{"n_layer": 9, "vocab_size": 2048, "norm_eps": 1e-06, "rope_base": 1020.0, "rope_fraction": 0.25, "lr_head": 0.0188, "warmup_steps": 136, "decay_fraction": 1.0, "decay_shape": "linear", "batch_tokens": 8192, "seq_len": 1024}
Each number is 128 + 24 x the weight over its row's rms, rounded and kept within 0 to 255. Layers, rows and columns count from 0. The size above them is the row's rms in percent of the matrix's.

# layer 3 attention value, 64x64, rms 0.0598, rows 63, columns 0-63
size [105]
[[111 121 125 128 107 122 113  95 143 105 115 165 148 132 117 113  97 154 106 142 132  81 129 140 118 112 115 119  90 106 169 124 114 130  96 121 146 149 149 113 109  88 148 172 108 106 101 129  96 100 126 176 136 121 157 163 104 135 102 129 139 125 196 171]]
# layer 3 attention output (transposed), 64x64, rms 0.0733, rows 63, columns 0-63
size [105]
[[128 116 141 127 153 113 140 146 124 113 127  76 102 145 166 127 161  79 128 116  79 154 132 134  96 122 125 122 177 130 120 107 160 136 133 102  79 118 120 121 146 169 139  83 166 106 126 128 131 149 125 106 130 144  96  98  98 111 146 125 102 135  81  99]]
# layer 3 MLP up, 256x64, rms 0.0853, rows 0-51, columns 0-63
size [ 95  92  93  88 104 101  88  91  90  85 106  86  86  97  91 121 101  98 100 111  98 121  94  93  85  91  95 132  98 104 106  90 123  88  98  87 122  89  96 131  92  76  81  83  85 107  83  93 106 109 101  86]
[[130 143 107 169 111 115 127 118 109  65 135 120 123  74 113 113 137  73 152 132  97 101 153 142  98 138 162 140 128 159 154 116 134  74 113 142 118 119 120 119 124  99 147 109 108 129 112 148 109 119 109 154 170 129  95 121 163 108 152 115  86  96 125 139]
 [139 160 111 149 147 104 102  96 169 106  82 130 155  99 108 151 119 144 167 122  98  99 111 122 105 160 130 126 164 145 100 138 131 120 145 110 144 160 171 143 118 110 129 125 119 101 138 144  82 129 188 139 142 103 132 157 130 144 168 131 159 151 121  97]
 [101 112 141 125 119 134  94 137 114 134 118  80 124 119  89 125 144 137 129 123 147 122 109 105 140 142 115 146  96 153 138 157 123 159 105 142  90 148 150 114 138 150 143 103 112  98 144  93 157 143 132 120 182 153  83  65 152 136 103 132 125 145 178 171]
 [ 55 120 119 155 101 110 135 123 120 108 136 140  95 137 140 135  80 139 134 119 129 139 124 122 155 113 131  80 148 146 118 164 137  98 141 183 131 148 130 127 102 129 152 130 110 107 134  94 124 101 139 126 131 100 137  84 122  90 170  90 119  89  89 122]
 [143 159 146  99 109  90 113 112 147  91 147 118 136  96 121 109 149 100 167 131 163 119 120 104 102 124 132 140 191 148 113 148 147 114 106 147 114 148 138 131  76 152 147  99  88  78 122 164 111 112 132 105 158 106 137 114 115 109 103 115 124 130 161 157]
 [ 91 108 114 137 126 148 124  96 104 132 102 110 155 102  66 150 165 122 167 122 126 155 147 115 131 141 129 120  90 172 100 134  80  81  94 139 143 120 120  97 123 156 111 110 107 110 130 167 103 115 124 137 122 155 164 126 111 134 128 123 166 169 141 119]
 [ 92  98 111 119 112 134 155 142 170 134 126 140 113  97  72 120 183 114  69 173 105  83 163 147 134  97 167  93 114 107 110 139 129  99  98 135 116 126 149 110  75 124 106 142 123 119 136 116 123 140 123 146 130 138 126 133 125 145 145 122 131 100 107 126]
 [107 177 104 105  94 141 164 125  85 126 140 112 149 127 137 106 171 129 127 154 113 115 116 174 125 127 120 138 138 134 146 157 113 111 105 172 146  98 103 126 129 112 155  86 106 104  98  76 154 126 123 142 140 100 122  94 139 160 128 115 107 133 167 170]
 [107 131 126 131 150 152 162 158  74 115 137 174 128 104 145 120 130 111  97 116 126 123 130 140 111 109 138 121 176 136  99 148 161 142 136  75 134 124  89 113  94 116 149  95 107 158 132 143  97 144 162 149  95  97 182 142 114 106 133 143 128  86 134 128]
 [106 136 153  94 134 174 116 135  82 134 103 108 130 131 106  98 115 101 129 121 134 140 105 139 130 133 129 162 134 107 160 146 114 154 111 177 122 163 149 135 134 134 122 119 116 166 147 197 120 107 119 181 125 150 160 161 137 128 110 142  81 136 115 167]
 [140 165 127  87 123 132 159  97 112 130 141 147 150  68 125 146  89 141 138  95 115 133 130 134 125  84 115 115 107 169 124 157 130 175  84 124  96 124 164 120  97 103 151 128 126 114 126 133 116 107 148 154 130 114 149 146 126 159 150 140 140 128 196 136]
 [129 132  94 157  93 107 123 135 117 128 177 128 187 132 141 112  86  98 124 143 131  87 128 144 124 106 176  99  89 116 129 127 137 114 149 156 143 148 121 121 133 123 143 121 122 150 122  99 128 109 150 171 165 171 150  89 139 154 157 102 157 122  98 107]
 [157 128  99 128 104 119 143 157  95 146  79 143 113 110 126 146 130 114 157 148 126 106 145 145 151 142 104 102 129 189 117 106 138 140 122 113 122  93 130 136 144  82 129  89 131  94 126 118  54 100 137 151  98 114 169 127 129 113 161 151 164 122 124 124]
 [111 130 128 167  96 134 101 141 150 142 128  89 140 129  94 114 130 116 141 149 138 124 145 137 138  74 125 134 119 127 105 117 156 142 158 136 178 155 123 131 140 102 115 124  85 129 174  98 106 125 145 139 112 152 119  60 134  84 130 169  87 136 163 143]
 [135  95 126  96 147 112 146 125  81 148 166 120 130 129  82 113 116 156 117 132 125 110 104 143 117 108 151 125 154 116 121 127 127 122 112 168 146 117 158 127 197 107  81  94 141  96 102 120 150 140 126 133 126  95 121  78 123 149 166 117  86 123 158 145]
 [118 120 130  99 165 110 121  96 127 137 113 143 113 141 151  94 120 105  94  89 120  94 100 151 148 121 174 160 134 117 108 148 137  95 108 112 126 141 151 118 127 112 115 103  90 136 124 110 118 114 116 121 170 116 152 170 167 124 172 145  53 123 109 124]
 [ 98 105  98 145 130 158  96 159 138 109 120 144 120 102  83 122 155 101 157 128  87 132  87 120 147 143 115 114 140  98  93 123 170 154  96 149 138 154  79 137 121 124 143 124  67 166 155 109 132 138 143 145 169 101 156 104 119 127 130 137 119 130 143 132]
 [136 140 193  77 105 134 116 142 173 117 123 131  97 129 162 156 109 116 132 138 142  99 158 110 116 118 118 113 142 119  85 164 120 113 101 103 170 106 132 121 112 123 108 130 143 140 124 155 119 107 151 138 162 102 172  85  99 127 145 101 167 108 107 109]
 [125 108 135 152  94 109 152 117 152 170  90 122 149  92  70 122 155 122 132 132 152 115 100  86 146 133 107 150 118 147  86 148 127 137 107 123 134 130  96 123  89  91 165 116 126  93 104 148 127 139 153 136 166 128 153  86 111 148 135 156  88 148 137 119]
 [159 157 146 104 145  80 132 120 123  95 142 145 146 139 139 172  99 145 124 106 150 123 126 156 105 149 206  87 158 168 142 150 135 109 111 130 109 134 139 107 114 123 115  98 123 120 141 128 102 117 129 144 110 126 115 137 163 152 176  78 133  96 117 129]
 [ 86 144 140  91 117  73 134  86  87 125  73 116 109 102 113 143 191 143 148 103 158 126 113 111 127 127 115 106 112 140 125 133 117 109 116 144 139 144 135 137  89 105 159 112 109 124 110  97 113 134 142 148 105 109 127 152 156 144  94 122  84 131 159 105]
 [159  90 152 125  93  91 111 117 156 119 121 140 149 114 123 154 161  79 150 106 138  79 116 106 129 108  89 119 103 143 125 109 110 155 109 167 107 118 121 121 115  96 128 159 137 103 149 108 146 108 154  99 187 122 145 107 160 118 157 145 137  95 138 117]
 [115 119 110 136 120  83 156 111 114 129  86 149 137 100 128 141 147 101 160 103 126 100  92 127 185 112  92  76 101 122 175 140 151  98 133 112 181  98 144 143 144  86 155 139 143 105 118  95 135 143 163 125 151 129 136 124 142 119 147 146 121 120 136 138]
 [116  95 108 102 107 127 157 100 114  88 135 162 120 113 159 100  90  90 105 140 133 161 128 102 103 147 142 172 164 114 135 133 124 166  90 174 157 145 122 100 113 145 129 126 127 140 102 156 143 146 149 149 152  91 131 165 129 118 166 128 116 130 112  87]
 [131 130 133  47 134 133 141 124 134 135 142 163 140 119 137 121 151 129 122 153 131 142 138 171 127 103 110 151 149  85 131 165 152  90 111  85 149 168  96 146 132 137 132 107 121 181 124 132  88 139  71 142 126 114 136  96 113 136 140 111 126  97 107 133]
 [104 132 148 106 101 147 113 116 141 188 111 128 138 134 113 140 169 109 140  96 119  84 119  96 121  88 113 107 137 135 119 122 138 121 109 169 126 151  81  97 164 144 116 119 121 129 108  79 141 116 106 128 120 134 164 122 153 152 147  64 133 112 161 155]
 [108 150 117 121 143 175 145 124 101 132  90 120 131 170  58 178 118 140 108  92 118 108 119 110 135 104 125 146 123 116 105 137  95 165 133 172 121 159  94  94 120 157  97 118  97 142 142 123 139 121 148 113 115 126 143 159  98 130 132 118 181 128 126 115]
 [167 136 125  99 143  75 117  98 131 102 100 144 124 129 151 139 128  98 109 105 132 138 131 116 116 109  99 129 126 154 109 138 138 166 108 135 104 137 114 105 144  97 150 137 159 183 116 155  93 112 107 133 158 141  90 157 181 138 144 124 130  94  69 112]
 [145 102 145 119 152 116 123 177 124 116 144 141 155 134 106 105 102 120 129 100 146 149 152 139 125 112 134 125 118 132 105 115 117 120 131 144 104 175 124  87 136  89 155 109 109 186 159  81 134  99 138 166 128 150 146 108 129  98 143 119 106 149 203 123]
 [113 112 155 150 135 115  85 126 133 158 126 168 108 142  90  97  97 165 132 100 106 135 116 138 156 108 141 135 106 127 132 145 154  96 112 142 104 128 129 100 122 142 127  93 123  98 144  98 138 106 136 122 185 139 173  90 149  97 180 131  98 142 109 163]
 [119 116 132 114 122 136  87 114 133 111 135  99 138 132 141 131 120 106 126 127 141  99 126 101 124 179 125 124 138 160 120 119 119 164 142 142 142 112 122 103 123 146  97 122  71 117 156 146 124 130 171  98 170 131  59 122  88 149 149 120 106  64 142 163]
 [163 152 152 144 109 156 114 138  97  94 114 107 159 129 111 112 117 110 111 112 126 187 108 123  71 107 110 108  92 130 157 137 125 165 137 121 124 147  90 134 167 108 134 118 120 130 125 129 129 105 143 155 150 112 131 113 101 132 199 133 184 118 123 121]
 [108 131 120 109  96 115 178  76  82 100 128 115 158 143 128 128 136 122 118 112 160 136 131 153 164  88 120  83 155 133  83 143 123 123 140 112 123 138 156 139 106 127 100 102 126 125 144 121  84 136  98 108 148 111  72 111 130  98 123 148 113 120 173 151]
 [140  89 146 152 169 139 159 137 125 136  79 146 134 116 119 144 147 130 146  90 139 115 168 104 164 151  72 108 145 101 115 100 159 172 113 132 142 143 145 139 109 147 162 171 155 132 131 119 117 141 131 149 146 124 148 151 110 149 138  95 139 113 158 176]
 [ 80 111 129  82 124 112 146 175 118 119 116 165 174 129 107 165  99  86 114 117 138 106 129 118  95 124 100 138 105 135 145 156  93 162 156 178 146 159 107 121 136 121  90 150  96 122 124 115 144 142 130 122 147 103 140 145 123 120 134 156 113  81 148 121]
 [122 110 135 150 146 116 161 171 144 120 114 135  99 156 142 151 152  71  92 128 142 150 148 123 121  74 110  93 104 141 122 153 142 116 144 141 170 168 109 112 163 138 119 138 153 155 128  84 160 145 124 105 116 118 132  88 107 143 142 146 166 134 139  89]
 [136 124 135 122 171  80 149 155 117 133 134 133 116 165 120 155 125 126 122 119 106 134 155  99 129 158 148 115 109 114 140 163 156  87  96 123 170 139 104 133 115 114 106 129 105 122 129 140  77 117 151 164 150 146  79 152 175 103  97  99 118 131  77 130]
 [155 102  76 130  97 130 150 124  89  94 140 141 117 124 116 119 101  98 114 170 138 124 138 142 141 123 105 149  78 144  99 119 111 109 119 167  98 211 181 144 120  85 143 138 123 123 103 145 145 122 125 138 136 134 108 124 133 134 139 121 111 130  90 127]
 [128 187 151 115 134 152  80 147 128 128 133 151 123 133 122  92  86 115 130 131 118 136 130  84  89 121 138 126 103 124 119 131 150 152 130 164 111 112  78 119 121 156 162 140 138 164 145 116 138  99 136 145 146 131  97  98 136 198 169 130 159 149 125 130]
 [101  79 108 139 138 153 137 142 111 110 136 116 125 138 141 137  73  82 106 105 112 161 186  90 146 146 122 168 108 139 116 118 118 145  83 147 177 117 163 118 125 125 130 156 140 159  88 116 123 132 135 134 123 136 146 146 127 154 141  79 135 127 116 160]
 [101 139 117 121 123 101 121 121 114 120 117 148 163 149 167 139 110 133 121 103 126 191 129 145 125 120  86 129  73 140  92 177 109 167 104 138 111 114  93 130 116 102 129 106 138 157 149 102 127 168  94 164 141 172 122 138 139 167 139 132 134 106 147 145]
 [145 149 107 132 147 164 101 145 144 143  95 145 101 176 113 113  89 163 115 125  88  89 136 113 110 115  79 141 106  86  90 114 119 141 112 105  99  89 103 107 125 129 114 112 114 121 116  91 110 156 147 102  98 115 125  76 143 103 101 139 130 137 125 133]
 [135 147 121 121  88 105 162 129 110 145 161 120  88 159 159 122 130 143 106 131  98 117 128 114 155 134 127 119 149 173  60 116 153 103 123 108  97 107 132  93 156 123 104 106  98 126 106  91 147 160 141 107  96  95 100 121 104 123 118 167 142 131  93 141]
 [ 88 103 128 146 116 186 142 123 132 122 127 130 164 126 150 131 141  99 110  95  95 103 136 116 106 119 132 152 109 123 101 101 142  89 158 159 131 116 152  83 125 129 115 102  96 101 122 135 147 148 155 148 138 125  91 110  89 184 103 146 178 145 146 141]
 [133 118 101 135 108 119  71 139 148 150  79 122  98 135 103 130 145 124 142  93 118 128 114 131 112 152 185 127 144 134 141 142  85 152 132 137 132 119  80 110  94 136 100 117 146 116 122 106  92  98 150 123 109 162 164 134 146 136 186 110 132 117  82 127]
 [171  83 157  89 135 114 134  92  92 120 126 155 112 108 135 145 133  85 188  75 125 160 132 129 147 165 142 100 142 167 163 113 116 130 138 140 144 123 114 126  91 131 110 125  82 120 134 111 126 114 188 138 132 118 121 142 143 123 125 120  98 132 115 128]
 [119 146 149 142 118 142 186 126 171 144 157 116 117 109 139 108 102 117 121 128 111 129 128 133 142 111 133 156  81 126 107 128 162 152  90 144 199 116 123 135 104 102  97 153  81 135 120 151 127 119  99 123 132 161 182 136 111 108  97 129 135 131 161 156]
 [128 105  66 138 113 144 146 107 134 132 117 129 148 113  98 107 132 105 126 104 135 154 153 147 130 125 135  91  55 126 122 130 145 107  85 141 133 127 128 119  92 118 104 136 140 135 137  98 175 144 111  83 119 102 146  77  99 128 159 109  89 118 159 114]
 [149 135 121 153 150 126 119 102 128 135 146 132 142  98 147 115 116 155 180 105 154 132 128 127 153 115 122 123 121 124 107  99 126 157 104 113 139  92 146  67 154  90  81  96 106  87 128 125 107 112 136 142 145 127 199 152 167 157 158 138 134 120 142 109]
 [124 149 111 171 137 100 149 136 106 100 150 138 105 118 105 147  70 115  84  93 113 108 120 137 129  66 102  85  93 146 105 105 111 128 119 137 133 132 133 107 106  80 123 139 126 116 136 115 147 122 102 119 102 143 145 145 173 138 113 115 115  80 115 160]
 [142 134 120  92 141 114  95  92 111 167 140 138 136 131 149  92 131 105 117 139 123 143 139 131 156  96  98 125 100 109 101 102 134 144 143 154 105 137 175 132 132 115 190 107 118 118 129  92 122 100 138 118  72  95 197 128 146 127 113  97 138 121 110 147]
 [ 96 115 111 105  55 111 101 143 123 175  91 147 117  95 155  97 127 130 157 115 141 123 148 133 164 112 107 144 140 130 158  65 138 106 105 135  99 135 164 112 138 186 142 149 133 123 109 133 130 144 125 132 138 112 104 119 114 145 110 150 136 119  89 140]]
# layer 3 MLP down (transposed), 256x64, rms 0.0849, rows 0-50, columns 0-63
size [ 88 101  92  94 101 104  90  88 101  83 105  91 100 103  83 112  99 101 101 101  94 107  92 102  85 103  95 116 115 103  93  85 123  92 112  92 114  89  93 136 103  79  96  94  77 104  96  94 113 121  98]
[[131 127 141 101 143  93 168 155 143 170 160 125 123  95 154 113 156  90 137 119 144 149  97 160 137 104 168 119 137 132 122 142 170 126 153  98 170  96 126 195 141 143 114 136 120 121 161 117 122  86 130 125  76 113 138 121 126 164 124 137 136 137 149 122]
 [109 114  93  93 111 127 171 166  87 163 168 156 118 119 118 120 106 104 120 133 167 158 137 155 151 155 100 109  97 107 139 112 121 100  96 131 108 130  74 124 147 159 137 118 127 120 127 133 116 127 104 138  82 115 117 134 110  85 111 151 126 162  97 158]
 [130 133 156  95 106 169  69 144 113  98  89  95 119 104 101 103 142 179 146 159 121 131 143 150 133 109 116 158 155  97 138 151 119 142 143 139 147 132 109  72 127 125 120 151 134 129 112  81 133 123  82 119 123 101 123 125 134 140 113 177 149 122 115 101]
 [136 140 125 119 144 114 158 129  88 158 114 115 153 136 155  91 136 122 148 161  96 131 130 126  81 136  88 135 149 145 148 141 177 166 136  82 122 119  93 114 162 119 163 145 115 112  90 110 118 140 113 142 115 108 136 140  47 101 118 122 135 132 136 139]
 [115  98 153 130 124 184 149 143 133 176 137 151 112 123 135 114  91 126 138 117 103 117  85 154 117 138 132  79 139  92 159 123 104 137 137  89 173 110 128 144 158  83  92 115 161 155 116 110 139 127 135 158 114 143 125  96  87 119 152 140 140 150 115 150]
 [117 120 144 115  85 143 143 136 145 166 107 107 102 157 115 128 166 124  86 126 122 128 130 156  92 117 140 125  91 157 127 112  94  97 156 122 152 119 138 148 107 127 109 147 158 111  98 141  92 112  92 123 127  89 154 154 163 194 154 140  95 121 149 143]
 [112 131 108 113 126 122 131 123 137 167 200 128 149 108 104  97 126 156  89 119 112 170 130 133 161 151 131  97 124 158 106 150 110 165 143 122 148 131 137 110 133 123 114 147 139 103 136 128 172  91 136 142 143 140 113 203  92 127 122 112  96 131  99 113]
 [172 122 149 132 161 105 114 113 150 123 138 116 114 105 137 147 101 152 119  82 135 147 121 132 115 150 102 135 127 153 134  88 123  97 147 101 114 132 142 138 131 143 109 140 131 110 160 202  65 177 111 122 101 128 128 145 132 105 160 156 142 125  80 127]
 [126 116 153 112 144 147 108 115 135 139 117 112  78 182 102 128  91 125 123 118 124 113 131 149 107 156 124 162 128 148 125 133  72 130  92 131 128 166 137 108 154 150 165 118 123 157 117 151 166 128 142 112  92 114  80 163 173 115 150 141 121 156 135 170]
 [136 131 104  88  94  82 165 107 152 158  92 154 144 153 130 129  92 119 183 131 126 113 150 144 109 141 118 126 131 171 127 111 142 136 123  92 106 109 145 124 127 112 158 168 133 118 134 107 127 123 158 145 130 147 102 116 116 114 158  66 187 131 136 124]
 [ 76 161 107 126 146  71 135 130 131 115 135 107 135 154 185 152 144 127 124 129 139 170  88 176 155 150 157 127 119 142 143 154 133 124 149  99 139 150 139 136 109  91  91 140 158 154 185 125 137 106 103 139  97 127 136  99 137 125 129 146 110 141 119 140]
 [109 149 189 106 136 163 125 111 115 164  90 154 103 127  92 141 119 125 116 109 146 157 129 111 142 129 111  95 156 138 135 132 129 180  86 111 108 107  93 167 113 125 148 123 134 141 132 141 111 134 100  94 115  90  84 159 142 107 131 171  99 116 123 145]
 [113 123 140 102 123 161 115  62 147 113 167 117 123 130 111 119 108 157  91 108 115 132 132 120 104 113 161 149 114  68 103 167  97 113 119 131 127 151 117 102 143 155 113 132 109 118 107 125 160 148 126 107 190 118  90 122 111 150 118 101 106 124 170 136]
 [112  93 109  98 131 188 116  99  95 128 152 103 133 102  85 120 166 123 116  97 178 144 103 181 169 147 132  93 142 167 121 155 133 135 100 167 126 132 127 141 120 106 119 116 124 118 141 129 123 143  88 137 110 132 108 149 130 130 152 147 144 111  93 103]
 [ 88  81 146 140 103 118 114 106 146 162 118 143 136 148 134 126  90 126  98  86 109 107 160 108 169 107 111 147  91 141 116 110 140 135  81 105 133 118 134 143 105 141 194 133 103 140 145 119 150 161 144 121  87 161 132 117 122  89 129 150 123 132  95 146]
 [136 137  74 159 120  92 106 127 142 140 148 184 132 149 123 150 128 138 145 114 128 155 121 108 133 165 149 110 105 129 102 131 161 144 112 113 134 148 111 116 168  69 144 138 148 118 117 141 165 184 161 142 143 160 110 119  76 141 152 141 135 146 113 150]
 [142 128 168 117 144  92 134 130 124 141 109 142 113 157 143 123 180 146 141 134 127 121 152 133  93 138 131 107 143  74 141 116  86 114 132 137 121 137 159 182 162 119 160 188  89  96 159 120 136 112 141 146 132 106 148 142 168 150 143 107 150  98 134 101]
 [156 132 121 156 176  91 152  91  91 124 141 128 115 116 127 139 145 116 104 112 209 105 134 114  99 111 142 183 114 130 135 107 135 135 108 129 127 148 138 143 137  82 124 119 152 130 121 138  95 106 112 130  95 172  98 101 149 132 106 158 104 119 112 152]
 [167 154 126 105 113 103 163 122 107 145 118 108 110  94 117 139 167 115 122 153 137 138 136 129 160 110 135 129  97 113 123 133 139 156 141 141 139 143 150 119 119 150 168 125 117 132 131 118 118  87 105 173  73 144 129  96 105 102  92 151 120 183 147  64]
 [ 94 154 148 111 135 183 112  99 109 133 106 165 134 136 142 105 141 127 164 146  62 103 137  79 151 123  98 161 140 112 136 105 146 155 118 142 161 110 100 159 129 125 132  99 167 141 114 116 138  81 149 130 113 122 139 109 106 122  89 148 126 114 136 154]
 [147 150  89 140 129  97 122 146 124 106 165 135 108 140 131 129  90  93 111 122 135 157 123 120 125 115 168 148 157 163 147 127 125 157 120  77 102 113  80 171 132 147 155 166 134 123 151 169 150  93 151 129 109 120 134 160 108 110 156 143 111 131 100 173]
 [ 87 152 136 153 133 136 133  98 125 104 134 138 160 148 122 128  82 186 135 129 137 120 169  86 114 143 167 161 136 127  99 128 159 169  83 118 148  90 145 124 133 119 124 153 106 125 114 127 119 122 153 101 166 148 141 114 100  79 111 138 152 115  95 114]
 [133 164 130 108 174 153 102 118 123 103 163 109 129 159  93 103 116  99 133 142 144 112 152 121 115 140 151 149 143 145  71 102 146 170 127 157  84 144  95 146 110 142 132  80  85 157 141 171 109 120 136 156 121 125 120 150 124 137 128 113 138  88 121 105]
 [160 142 157 137 128 165 125 131 167 132  79 106 116 177 144 134 130 133 163 143 116 108 140 136 131 116 119  99 133  92 169 143 133 158 134 138 104 106 128 142 125  97 131 132 149  74 118  98 157  87 191 139 119  95 103 155 109 143 162 132 119 108 147 144]
 [121 137 112 171 105 149  93  95 107 114 150 134  55 129 127 159 144 116 152 104 124 114 144 118 138 144 102 132 125 162 143  98  86 166 142 146 135 142 152  79 146  99 129  97 123 105 122 109 130 139 170 129 138 129 108 144 101  85 125 165 138 166 114 113]
 [145 118  87 148 146 117 160 136 178 152 133 102 115 128 109  98  86 114  99 166 135 142 123 135 132 111 148 123 122 102 126 121 121 159 138 146 145 160 137 169 137 139 102 103 100 158 116 195 102 116 111 157 107 134 153 108 151 123 143  93  89 170 146 138]
 [138 152 108 161 111 124 156 128 121 160 138 138 120  91  94  64 168 137 122 152 107 111 159 130 146 121 146 122 151 156 163 131 115 179 148 156 171 133  91 137 140 151 125 129 105 115 133 127 131 148 131 110 169 122 111 125 103 139  92  80 133 133 117 175]
 [103 139 144 136 113 147 144 146 130 100 110  99 162  87 108 112 104 121 143 161 112 137 152 101 148 164 106 179  82  85 129 163 125 137 146 148 142 119 135 162 153 112 111 121 129 129 132  85 157 160 158  67 151 125 121 141 112 102 112 112 125 140 145 160]
 [157 123 145 141 106 171  98  73 149  90 110 146 143 171 115 132 124 122 196 156 163 163 118 111 117 141 126 120 119 133 161 139 117 154 109 102 110 123 147 160  88 134 102 127 113  82 110 139 121 113  96 170 153 121 127 129 146 106 137 121  98 137 134 141]
 [140  85 149 109 117  77  99 143 107  84 107  96 179 105 169 103 162 115 159 143 160 117  99 123 119 121 147 145 103 115 148 130 133 128 160 135 107 105 106 121 123 101  99 145 122 160 108 124 147 132 116  92 129  88 123 111 137 139  84 154 105 139  99 149]
 [117 119 134 135 136 123 143 147 105 157 165 120 116 124 102 109 126 100 145  95 158 144 186  91 133 131 153 138  64 146  92  95  84 130 170 138 141 104 124 143 101 107 138 104 134 153 159 154 135 145 129 133 148  93 187 122 102 137 143 119 146 124 119 150]
 [153  87 123 113 123 141  96 102 148 114 125 108 144  85  62 117 106 125 161 122 130 122 113 103 136 106  96 107 141  89 110 140 148 132 159 173 119 140 107 151 132 166  94 144  95 157 156  99  96 153  97 123  97 107 111 152  99 118 155 106 123 117 133 117]
 [165 161 129 114 154 107 131 149 115 102 136 128 117  74 156 156  96 115 106 110 136 117  80 152 132 120 136  98 124 142 152 130 131 156 138  94 123 142  91 111 161 138 100 157 121  98 163 143 108  77 162 134 142 140 111 132 107 171 132  80 155 129 133 102]
 [ 67 181 125 106 135 112  87 117 138 139 172  96 129  84 106 113 133 159 152 134 130 131 143 153 132 147 135 162 158 119 150 131 150  79 137 110 137 150 152  98 153 108 118 123 139 151 141 145 111 112 135 143 122 155 131  89 153 110 128 135 170 116 173 153]
 [ 72 110 121 115  94 124 176 138 135 133  87 134 124  50 194 138 181 135 119 109 136 135 140 122 167 123 145 121 111 104 142 138 146  98 112 143 127 124 159 137 139 118 102 158 165 122  99 149 121 112 143 137 149 150 141 136 159 122 141 127 126 113 126 128]
 [129 143 133 115  98 100 129 140 107  99 158 161 105 154 132 128 132 143 104 108 131 133 106 153 128 178 112 139 110 147 129 139  90  94  87 108 147  95  78  89 164 147 153 116 154 155 117 125 135 125 143 150 133 111 109 160 145 156 112 164 100 124  98 183]
 [ 98 122 131 157  95 139 129 168 139 106 118 166 139  96 114  80  74  96 124 123 108 114 135 147 129 143 123 142 136 122 112 131 135 160 116 131 158 102  75 131 114  95  98 136 122 138 123 116 172 164 163  99 152 129 122 171 111 125 139  98 128 118  72 130]
 [138 122 134  89 138 115 114 173 151 174  92 122 128 116 122 129 101 126 154 108 153 134 122 159 104  94 132 169 149 129 146 136 120  84 122 140 115 114  95  94 112 160 130 113 116 119 140 186 105 189 142 160 114 108  84 141 142 165 133 111 132 122 123 153]
 [117  95  93 138  92 136 134 122  99 138 154 143 121 138 110 152 174 139 158 173 112 138 140 123 133 177 120 132 119 111 178 152 151 142  66 170 131 150 120 104 141 110 160 139  96  95 132  99 100 163 122 152 123 100 120 128 126 147 148 102 117 127 143  98]
 [130 126 127 154 141  79 168 171 136 100 159 119 161 130 124 123 112 134 127 145 128 150 113 116 134 123 127 134 144  87 120 147  94 110 146  86 128 161 130 140 130  94 123 100 121 160 155 158 108 184 167 163 128 123 154 104 167  83 159 102 138 112 152 129]
 [135 112 121 112 142 156 107 113 129 108  79 106 131 157  80 156 118 144 159 128 122 136 145 152 110  86 141 190 152 137 123 125 114 123 160 122 136 162 144 110 153 169 144 123 110 157 160 165 142 147 155 150 112 168 135 136 159  81 133 147 121 151 105 157]
 [109 161  77 169 100  84 106 130 111 142 160 144 132 114 114 112 186  92 137 142 158 142 159 117 104 111 122  99 137 180 159 113 146 124 138 157 133 136 123 139 132 107 118 136 124 165 149 109 124  93 125  99 122 117 141 107 141 145 115 125 117 142  81  81]
 [110 157 136 132 134 124  72  94 162 102  89 113 127 120 134 123 143  89 140 130 108 116 146 157  87 129 139 144 134  62 141 169 137 139 176 146 133 162 146 136 107 151 153 115 121 117 128 167  97 119 116 114 135 155 145 120 136 136 115 109  71 100 134 153]
 [106  98 159 106 174 167 148 154 148 105 129 150 140  90 117 163 141 122 124  97 126 129 109 123 107 111 125 134 104  89  78 147 136 132 180 143 125 131 113 113 132 117 164 126 144 120 106 165 115 102 129 197 120 169 126 159 152 134 102 135 148 147 115 121]
 [107 150 106 124 131 107 132 112 126  99 163 131 116 140 114 115 137 118  77 159 128 104 163  87  91 114 111 103 103 121 109 161 140 142 125 180 109 121 136 123 122 108  97 139 108 144 163 114  98 120  64 138 165 141 137 147 139 165  72 106 118 152 135 118]
 [126 166  85  85 126 103 138 163 134 126  46 117 145 146 123 157 157 126 125 177 119 160 107 127 101 142 135 167 125 103 130 141 129  80 124 134  71 115 140 138 147 128 134 160 124 140 128 153 142 158 114 105 142 131 110 150 131 128 130  97 154 118 133 150]
 [113 108 106 119  94 158 138  91 124 151 100 147 100 146 107 148 134 149 137 124 121 115 127 148 129 143 124 130 145 116 168 137  91  80 153  90 153 154 159  85 139 146 143 121  84 112 133 140 144 107 149 128 124 143 115  99 105  60  77 142 119 166 122 121]
 [125 133 122 157 106 150 167 121 151 151 147  89 119 151 126 137 113 133 149 111 164 154 159 168 147 171 136 110  97 136 104 140 149 139 144 134 119  91 107 128 153 140 187 157 130 136 114 157 137 122 140 156  94 119 149  95  96  95 101 159 143 158  83 114]
 [125 158 104 139 128 125 139 129 165 161  70 126 129 123 144  84 158 112 107 146  87 162  99 138 141 144 159 120 158 140 152 160 126  85 135 113 134 111 167 116 129 133 137 106 148 136 100 106  91 158 110  83 107 120 139 129 117 133 129 171 136 137  73 149]
 [150 110 134 116 145 158 109  92 152 102 155 122 121  83 139 158 143 131 176 113 106  76 117 177  96  94 116 116 128 105 119 125 140  79 150 120 119 133 191 160 118 156 131 123 111 132 143 159 113 130 120 139 148 140 117 104 124 112 113 126 162 116 151  84]
 [125 127 133 133 164 138 123 107 134 108 110 128 110 151 122 108 122  96 145 110 153 141 147  72 122 167 101 110 130 163 166 110 152 176 129 120 132 145 142 101  96  90  87 168 131 123 122 130 136 162  88 126 143 180 137 126 151 139 158 157 121 152  77 138]]